config.yaml
num_hidden_layers: 9
hidden_size: 768
num_attention_heads: 8
num_key_value_heads: 8
head_dim: 96
intermediate_size: 3072
vocab_size: 8192
hidden_act: "gelu"
norm: "layernorm"
norm_place: "pre"
norm_eps: 1e-06
positions: "learned"
qk_norm: true
attn_scale: 0.102
bias: "all"
tie_word_embeddings: true
parallel_block: false
init: "normal"
init_std_qkv: 0.0175
init_std_o: 0.0
init_std_up: 0.0175
init_std_down: 0.0
optimizer: "muon_variant"
learning_rate: 0.0118
beta1: 0.95
weight_decay: 0.012
lr_head: 0.0048
max_grad_norm: 0.5
warmup_steps: 0
schedule: "wsd"
decay_fraction: 0.631
decay_shape: "pow"
final_lr_fraction: 0.1
batch_tokens: [65536, 131072]
max_seq_len: 2048
doc_mask: true
train_tokens: 906800000
max_steps: 9783
dataset: "wikipedia_en"
Each number is 500 + 50 x the weight over its row's rms, rounded and kept within 0 to 999. Layers, rows and columns count from 0. Numbers have three digits each. The size before them is the row's rms in percent of the matrix's.

# layer 2 MLP up, 3072x768, rms 0.127, rows 2268-2293, columns 128-255
108:464505530468517542456496468445434492503446525478568392513535476556492551561544463450479538497544467504488496500501452501557383495472510492430604491585509460620334485385654418432497505517556480472533446425564544467473562520580484571456520470462518452561595528547478523452558519561436528438488549497503492528373520577474551527511466485462513510558543522493511517454474523439572536441541
098:369564433545550508592458426478493533460565483519540565531532518567448544530577469582564506496502420580561447432449570519475424444481511444514424523470454488431553493550377429522411551504467461509438542513490453453518568532475506556569460359570622516438538501411534521593443484463542601524426509625518532560460552554521522470445459523402437470533437439438513461529519481468457527571493
102:509509469493515554504464449435523554507482523547484489537549522515498475566376568536600453498437439547467580540449474445568480538505566536564399573483563512450477581519497358569556501470553516437482395485489550522571456536504428570373575424503470543565538520480477448490436504513537547501571397450471541474461477455492470411528551416605546571402413586536594470488521455452508527491447
098:537507514460571566530502435661503470620501543425576505505500475624567458596539442525476545445507507473486484507471478474518458422500438487521491536441505491461497506515579427546568550549578410505507370514448417494492485403473523475433446509439469471487525507565445415508547529547506398394482490465537446468532431597526501579490484544555510554607501502466471497450493576482410467534506
104:487506496561491521473586476602456490564555566411413525511458543508502466483462548549537545593465354461453493472484523591442522513441509490555551504483498484599536489528498448562561515473508480548535510486511498442505490506512461512453460400641540484530583394451507463508566523598497484526628426448457582530444483432597528541524539577520465522436472529437462514567425511532518453457578
104:567442537421481473471503459512551513507480422553494499409497422433465427501444488479616606505484561577503540492508479433504492410475530366532502518558525501544598496575536443544540472466460458509422411505443513518591467435491501433473615556475569398440484527479538522408563492477515506572504442347450489493377542498514474460541528430572509445448474558492468510408530530491461465529499
097:573437546488460495516496435536547479511563370489473509522597463554541378515414495463497505458473569432540550605506524454617519500464467554608521525540370485539553478484543511499435461423522441467508535506548511426438506414613471494467497529461543521417480612517386509483480440559566548459602466537472514452509489506545497536478515559606477459509440534470435524450595586533646508574474
101:448480617559535520543524518490428598587461577465477448433535531449598505524543484526431607528455476590489512519532519435560513488554417492463513539472584458576569473539504497506528457552498480515594422436501506515496461544429561512464542451454421525435487588515521526550550513434502489551499526527528530512467506552426508459560445499509497486605599499529498549486522496472520570486516
098:496477563617528538433572458425533536475539476456529490549416589587389595435572465435479552433405475518564480447472485545495576501510586541477494487427409511563509535486538582589441466495634488451401536501615507422567424514511377473547415590516516544485495557534435510439515401540510539517504458520481507537506503505499531462550504479444548482563496475505560552470512429484444488560584
101:438476517427525502493508462439483482557567408527473531442536566457456512492511509480501489630514389526419522522503544443494563500405522576630556497529519508420461464535522507496449501421472558431466518533418471524520481473472487528576499504562409457483468483528442402609531527527546580585449465428631480518469510545528520458616452392427552543533493389466464441535538557509545527459528
100:457444572593466538476512472461509525523495471547468476555483524595540507583494444429484495505520493490450502480432530521570538471540458487476461520548493431527499551436497495518505575505600469460561530459531437490436483485409561443459433510482428558543535563463542515447455544540548426557386458535540485521497455490447454494449530499484544411467485494524432467535541503500548451529453
103:434487596545617463657589552578588468531543410558441466432466495535459435556412426482416496546562557446455412523457553531534532514575424449478463587474523516519474506477455519473526414506432573527502547457532546447492530501594536493417415474521503523422499523528442663525467470455551535586472477461527566482421559549511605514492422500519457476507570514499458488514438507544469541415500
102:483416498446398419531458527590492523454605425473527441471521544423501555556505464552566487478500449490509531492467549494547424546464480494512497541550549518579565518447556422444533518510507439504468414498499552480550379544552478465432471483584471509486524580569549471463522469539478445427584506532550502501402514515512478444498542475472505555509569539528546599375504529544432527488485
097:468539472439482583550505580415529482438489465450515523563500475452486470378442520553538515497506431496516497517434458552594509507457577496470534504417532558444442438517525530499480491503439427538589533501443575410543515542463466521505445410524513532544414462463465528532482451452437546482372656457496527448432473548459476474437481423537553456430511477605436504455450645476400482429593
095:575426512584497545523554525548464558485523549473522480596508578501579455560500475540460543386579533588536532426667515470631411455491384431465552417485500551425507479449496452510392491462398497410534411443515496485428484500518515520519495409471472435462442518414521525529518433511439469581507495507532495512521587610418504417513546499543554534474432468473532491455487549528564446465482
097:518498545444456483481480600512509534523565493566495507473501451539475484528491473547496518650469530430494562414515555497479501535467459526545509511451447490599495537544494420473388389501481486558549575479465526534529552510511444463438450499470564421441551508476451494482600512513489424582521448577483536513498573475483417506500529538504509560612530588511548519501524409473528485515491
099:582465510481517622549533428519488568569522519463424556511457505505558430438524471466500464460489514508492473442420532506540440399557537434434460403490450494484428528534536478513547518572534466552532488578564446578499527510432511414626462485602459433529566498484531401454412458501612468545431422442454523525485379378459506448481496481533417468502446512548488486533426531568438545448560
091:531443470528557397515538451445537524581455438505519528558547530518459558590599494533434452497499439516507571506482562520482469540443466479486456418547512452515446451490407546470432534510469516503577562501538520588431551498567514548521535507461530525471520455570534526421442483600482504509541559571505402487560546656480467564494507574427522512441460471455466585640534580580388508462471
096:404478455541499555537481576439486486479496591485486421513556520568520530420440461484523469480417500501481460488493489500397423457564570467515549418501553488474556522584534436564463543484530457488530476472449453467483510472503534505549468570469510464430610481463533473527475376521519522470483515513471504526539464510463483542516491436536479413568518538516517535444562464450550465537477
095:498422560571452428475522495568456562390562477521473451578428494467439383424379565479463528520580492515540462552432489527460507470440661508521476515488552476474457527528477639499494455471526518480509497512481454527576526509552501489569670483352481590631551531484432384465580488429457470513530489443598535502551489582480455501487491426489529376502607468454499499412555442419503497517470
094:537657384556532413453473451515478581452459473536515470513496475480473485518528466507450465486474454487513469526466484485442470571461533568536531505518546535518518491517514457403524375511563472526516437551514509485521461544440511468556492403447523424524540446467474579450561474508600496462466480400501466551451606563508492441506487500409456470520461541445457477471545593472551461517561
102:475490538487541549508472537560582518551511500495544528482553558494477398470569473471502542435542400440470469400449406538552526493509528555506525473517467483450494522426513544551503495489514573512403520448472542526476435454498549525521585500498453488516584552627609500532517417409490566526510469498463426522518443452500531639536476403493625538554561523456497482481427471528452542512497
107:550431396427581488414483570439461471569541542523583526424571598446513502540443580477582443471449453554514554453446513497520456447485504554473525509491505431527447515543472478525516569493511560510574489518510433543442534456480544511429474510465493497547548522499618449580401490456494441554580468524448514460517461451545463451471521552401515473520493451529494582420536410481566584539482
101:558494526526525429495544414539528468445501510517581467505547553449464539484486483590528564497561492569436526527579382551486514494516461542616555515544497469502488465533400484510517573480581474464478447464565500518511495423519457479578568512487362566421502559484657449459492446507544536436651447473537507488482467434518519462569530440555466540381501395491489499454572542526426499482491
104:500454508457474452457572523505541465499528485499532449552465481554471493532537561430494470453544478449475536552563486531434423412497556472495518511492426541585464380516426483519479461404435397400546584546484535366474479462580615551537491588518527397506571430494516533441422466414569490565477450528533447499570496483540532513453528485594585473427523471512418569465576536515528515526408
101:460483508534433407550470451436411431569489478478547485529455505489392504554506552498359529536576593396481461588573517505523410463473504565558481437478539609460509469582543503433581506550521509572479474490532522458590530515428525463456495494580621426481460443429543509590605502449524478545584496507513444579544524504572525597422617586567576583493459506462535584509436510432543465502424
# layer 2 MLP down (transposed), 3072x768, rms 0.0326, rows 2268-2292, columns 128-255
112:459584558582571433529473470482438534450391473584469471501475499506458510537502509550544598416508378566522425470528532404423487512506525477536612480565439467474463490465616435407421430421528497504424510397587501473499439515525499527497412513498468452476542453553489609524469482399538478515456579435514530570425519490462436481485525458494606568439466516432483380507530500444540515568536
096:531542517512543599521513523409469475419557578506518461432472480447581576539534480484472541502473488466538483442534516464547527503553491539594512542486445511561483437514484542552630473514536547582476556513530543519606477566499490545536509462481536533503453412412440551421474423467492513472446600515448599540489545447613498627476486455493509433522453540501486587579480554501452475650427
102:521483483465498558384472517600532451425393555481478400485467501475548495583475393546447510444533489554462541515465493521494510469520524463566443539471477524520544579602592458485492506448527484469422473458436583574519500492436497418429601431626481489540520463508541475442502576459644573560472525432429456438522483506492546544565500587523581547600511498531456502485493503471535558441469
097:522471373541497496487446488431467448490374547532528520491574507481450418507539481515459428478589478590494606500486553513500494540445379541496424452539488507464557426482519512454581559503533528555490594451529520534422488414473489508447488540518517501511439541530582476474501531550394548496468439484557478518509530528525513441494502520440497435500569512508504495415414505454467471498432
104:550563515465441493382579481467505567643450484455489504533429503444489487492378514549528485499479415481409492501549496650512430518569548505559491518503480489449504544464548358507600472560528518422468524445543539580485534556485483525469434494552579399503562407463504527538458493637489563468504442425521568637448479430449526482467489541539518510545500492423535471542469485571519508479475
095:574499537490496577445476495509466482558533489600548474453471545514469511588474446472547602506472582532487560441488453481432504545391506448517520527632545386554553423557464469586479501456501594496333487534540479494520451451482544474416557555559487448532480476505536562509471534542516516502542502480371460598391548443506488377592500469489490465521381539415474482431565475594441552526496
102:504553603504440446494589502565512522491411462527542520571592544583456506447397528445563465432526561447532479465457534553526461512508479622590557500522520508487510494440525541454505501533519438487349516487536519516479502518505439491412450431461485550587423609494399484545480501544572519558566449500444469451518409524439439613426423500508502511539541522534551470529515482474560523390535
110:499464562497507567458503478529542490532438438498484457436516466470440429519527492495494545492517511455532422537428530416463576517519586593465562478488473384529577588570461490434484510477486556516627511588539453526483501610513381442510576597493539536545512433484511452531482527437476512460562406457465477467396441495571526508499505636354495512547483519444406569491533550453575491369547
093:566439513512515479504574512438514522531510509462474501454476493558482591376491464496556514483373490466515575460579432472504538526510522494483451539431513496476514513482466500510503438394569411451460608446474556469554573491573538443455487503551536581561481508571454490507493469389642454566588412508465439541481466491401427456505542443522507496549528463463419559539456550534438477481563
101:412517468430406566456502497482536553503544471474444494502498517488489518509547539570583353529498497510473409521561517531448483492458606566538529534486546518484546476468486577523419466497528545507507472452528576528518521454461466498655532488554386544510441561552442448513514483519567492541514391531499489473471466487549475559527474448512508445550512450514465589525556510418496527450479
103:512530537527506548443531489404548623512459540496465492522523502506486467484488457598448478461429501437514423524451494534566547499457531460522490465503528502527441559567459632514584533495467445535491473510425541413455576511478616487479507438555498504516544553502573517513541577558487436545582504466589518459522431580443489465578556480548559545496413533546535524523453454497508506499540
101:518502580505559569543546607499477398522562430378518494632493627504499539512481533523454511540500471426525462472571530482429414509434494495446444501554499440532558502429438567551483519387500480525517463431493573492544489505458549479467555582495578474485485480472549563551481509429503475528529500543506567559489450652520435487493510543575484422500491555474532501512495543533533509535595
105:524435470440481443460501432450530462390576470458560519444460525471411503519535489534543540468516443547456480416446470570486511561510418462541455527561576515511612529427494445488550483506506533493467478521493570394501482516591477524434454531475476539450478565504562521502398551517546476527514490440506562534390547625467499453471543508459514530480593412479490568424423430532568563466420
097:487528497429576570548468471498503580417472414479543492501395543598442479432498521541432450508462429508466469477535445541479502466455536406524482440496588464631499494533556568490481492491488587568514495482480465542536474404476566629570467378574535516524425484549506477526478440537476541440466636572521428446462470495526458503504494504535623582402435559562420492473484508509404423550494
099:511427473547528547530521533581423532472485568432476622513379549509512461580535522515516459455450538593480494558490401502486552522489421458518472488458412590450480448425500542558436443509477487521483519503498474507513550584451514442494382607447563508560506498512455460418517469557479371475441461595518489484562529510457482418484539454456572551485333545600448536523530505522527446543515
101:479518437560516538499538534467510495597577531460555496440535523502549463517515450481465440572487565493463577464410574545451556533412518444471463511444389444450537497540493421406509465502461498516449520478449495629574542524462514514500446578465586469533463457521568537530399405477558438493547452517557501579559548493535433384438513506504394505524593589510428454656478496529459536505577
100:575549608517418459597454503492452531563495523637473410544502504516439521507511557462419399472584519578477535466564474429507540439477471514501397499466433463480535563492492519506439583569506579530542569492544403412530525508478594422576456455559461489489499525572464541491488416416518559501515600496503514469458570561432456512514525433535470394523459519472433463544536413563498405508592
094:474398471446504418481594570503387497478687510570547486561492582483553558481530530462589511446467539497437516586419470506497515476576466513480492440519535522593450493460463441521531433589446423484486486468578488445558514531431488590466474533458444537525521500515536502464590524535489541595493503491483570557539477533484426597466498527450438417471474422444560514488454545510384503527560
095:561514481487455547461502551475548483457412433454458529527428563472472518475528529427486532477447458490526492495467462444486521462533556464447547488492434434523489408502555538532469494437549614493536525427383516415465469438478504471447425480475498515571484467501535382528560564568474474511568418450435532577550431513493539507428478508420507543469513582421401434539520479473563519560525
099:520539530551536417481522542481502461497511458575572411459470504449516531483457535568494540591507547514485488481567522564448538515541480503496568416381493527492548502479542439395517527522503476512535478459562509446520537501512470496512510525468555487521454509465413382465499509489417462522403493498503465511581626511492446565507530516443588488576573463553494509451541562489533451529485
091:530514477503498499525515470563468491443514480524562362580497473511522468422496503444526550487500566492449604480510600542549452505531392464476478549524400474492514500371518481600542525532570526534487471598551519617431505581405531551507549445418508467505524448537445596517539561639501467549485508418528430614482551450502399491597529454500564476471426508524514494542471489491442473475505
107:454507493411428445557443564562529483479528456512531528479508514425475471605508488508500528470498520485360466479494470462450491451507408536494614484470466484489450474325442514463486478580426444491504568463580519476529401461570595528505503490543518618534542509496589487518502439508467410591544505489496525385539413481469544445542596437494509552544415563468453449488402532497414541471590
112:501420481392593458374528499528455479500518534434491532432575524461478535567511417453574510547524514525518451438511501516579507559450596505517480562519560480519560434440513511400529578588501544485529515515531465512460425478480608561455365453459504484502486462488529604569398432493542509524552473481543555533559502424422510519415469530434509517388558510516558510429513453496491409535604
101:490499438489435529498446412520591552530506488475560522492477390541469537465520480465398559544443458474465487548514415561384551524479405573472496523449565510523489399453564554460464483550532564442525423573493467472497489528512556492586452515456400577538504480501575472459633474536545495514588488517526473552508504582479494465479486482521465499489603501541473458457645495463533506435454
104:518542527460530517467527482477530507394498539595565473463527451522489444483392538445565414463556538457531485533542589641451496463450488494470423496594483527563579526511516469535410512504507505533475566443452521456533359479504517538495437505519562509523551516523465546523457540487503455531417545457590503530479433420477452563564538539556503485418422435440454508463546543512454555558479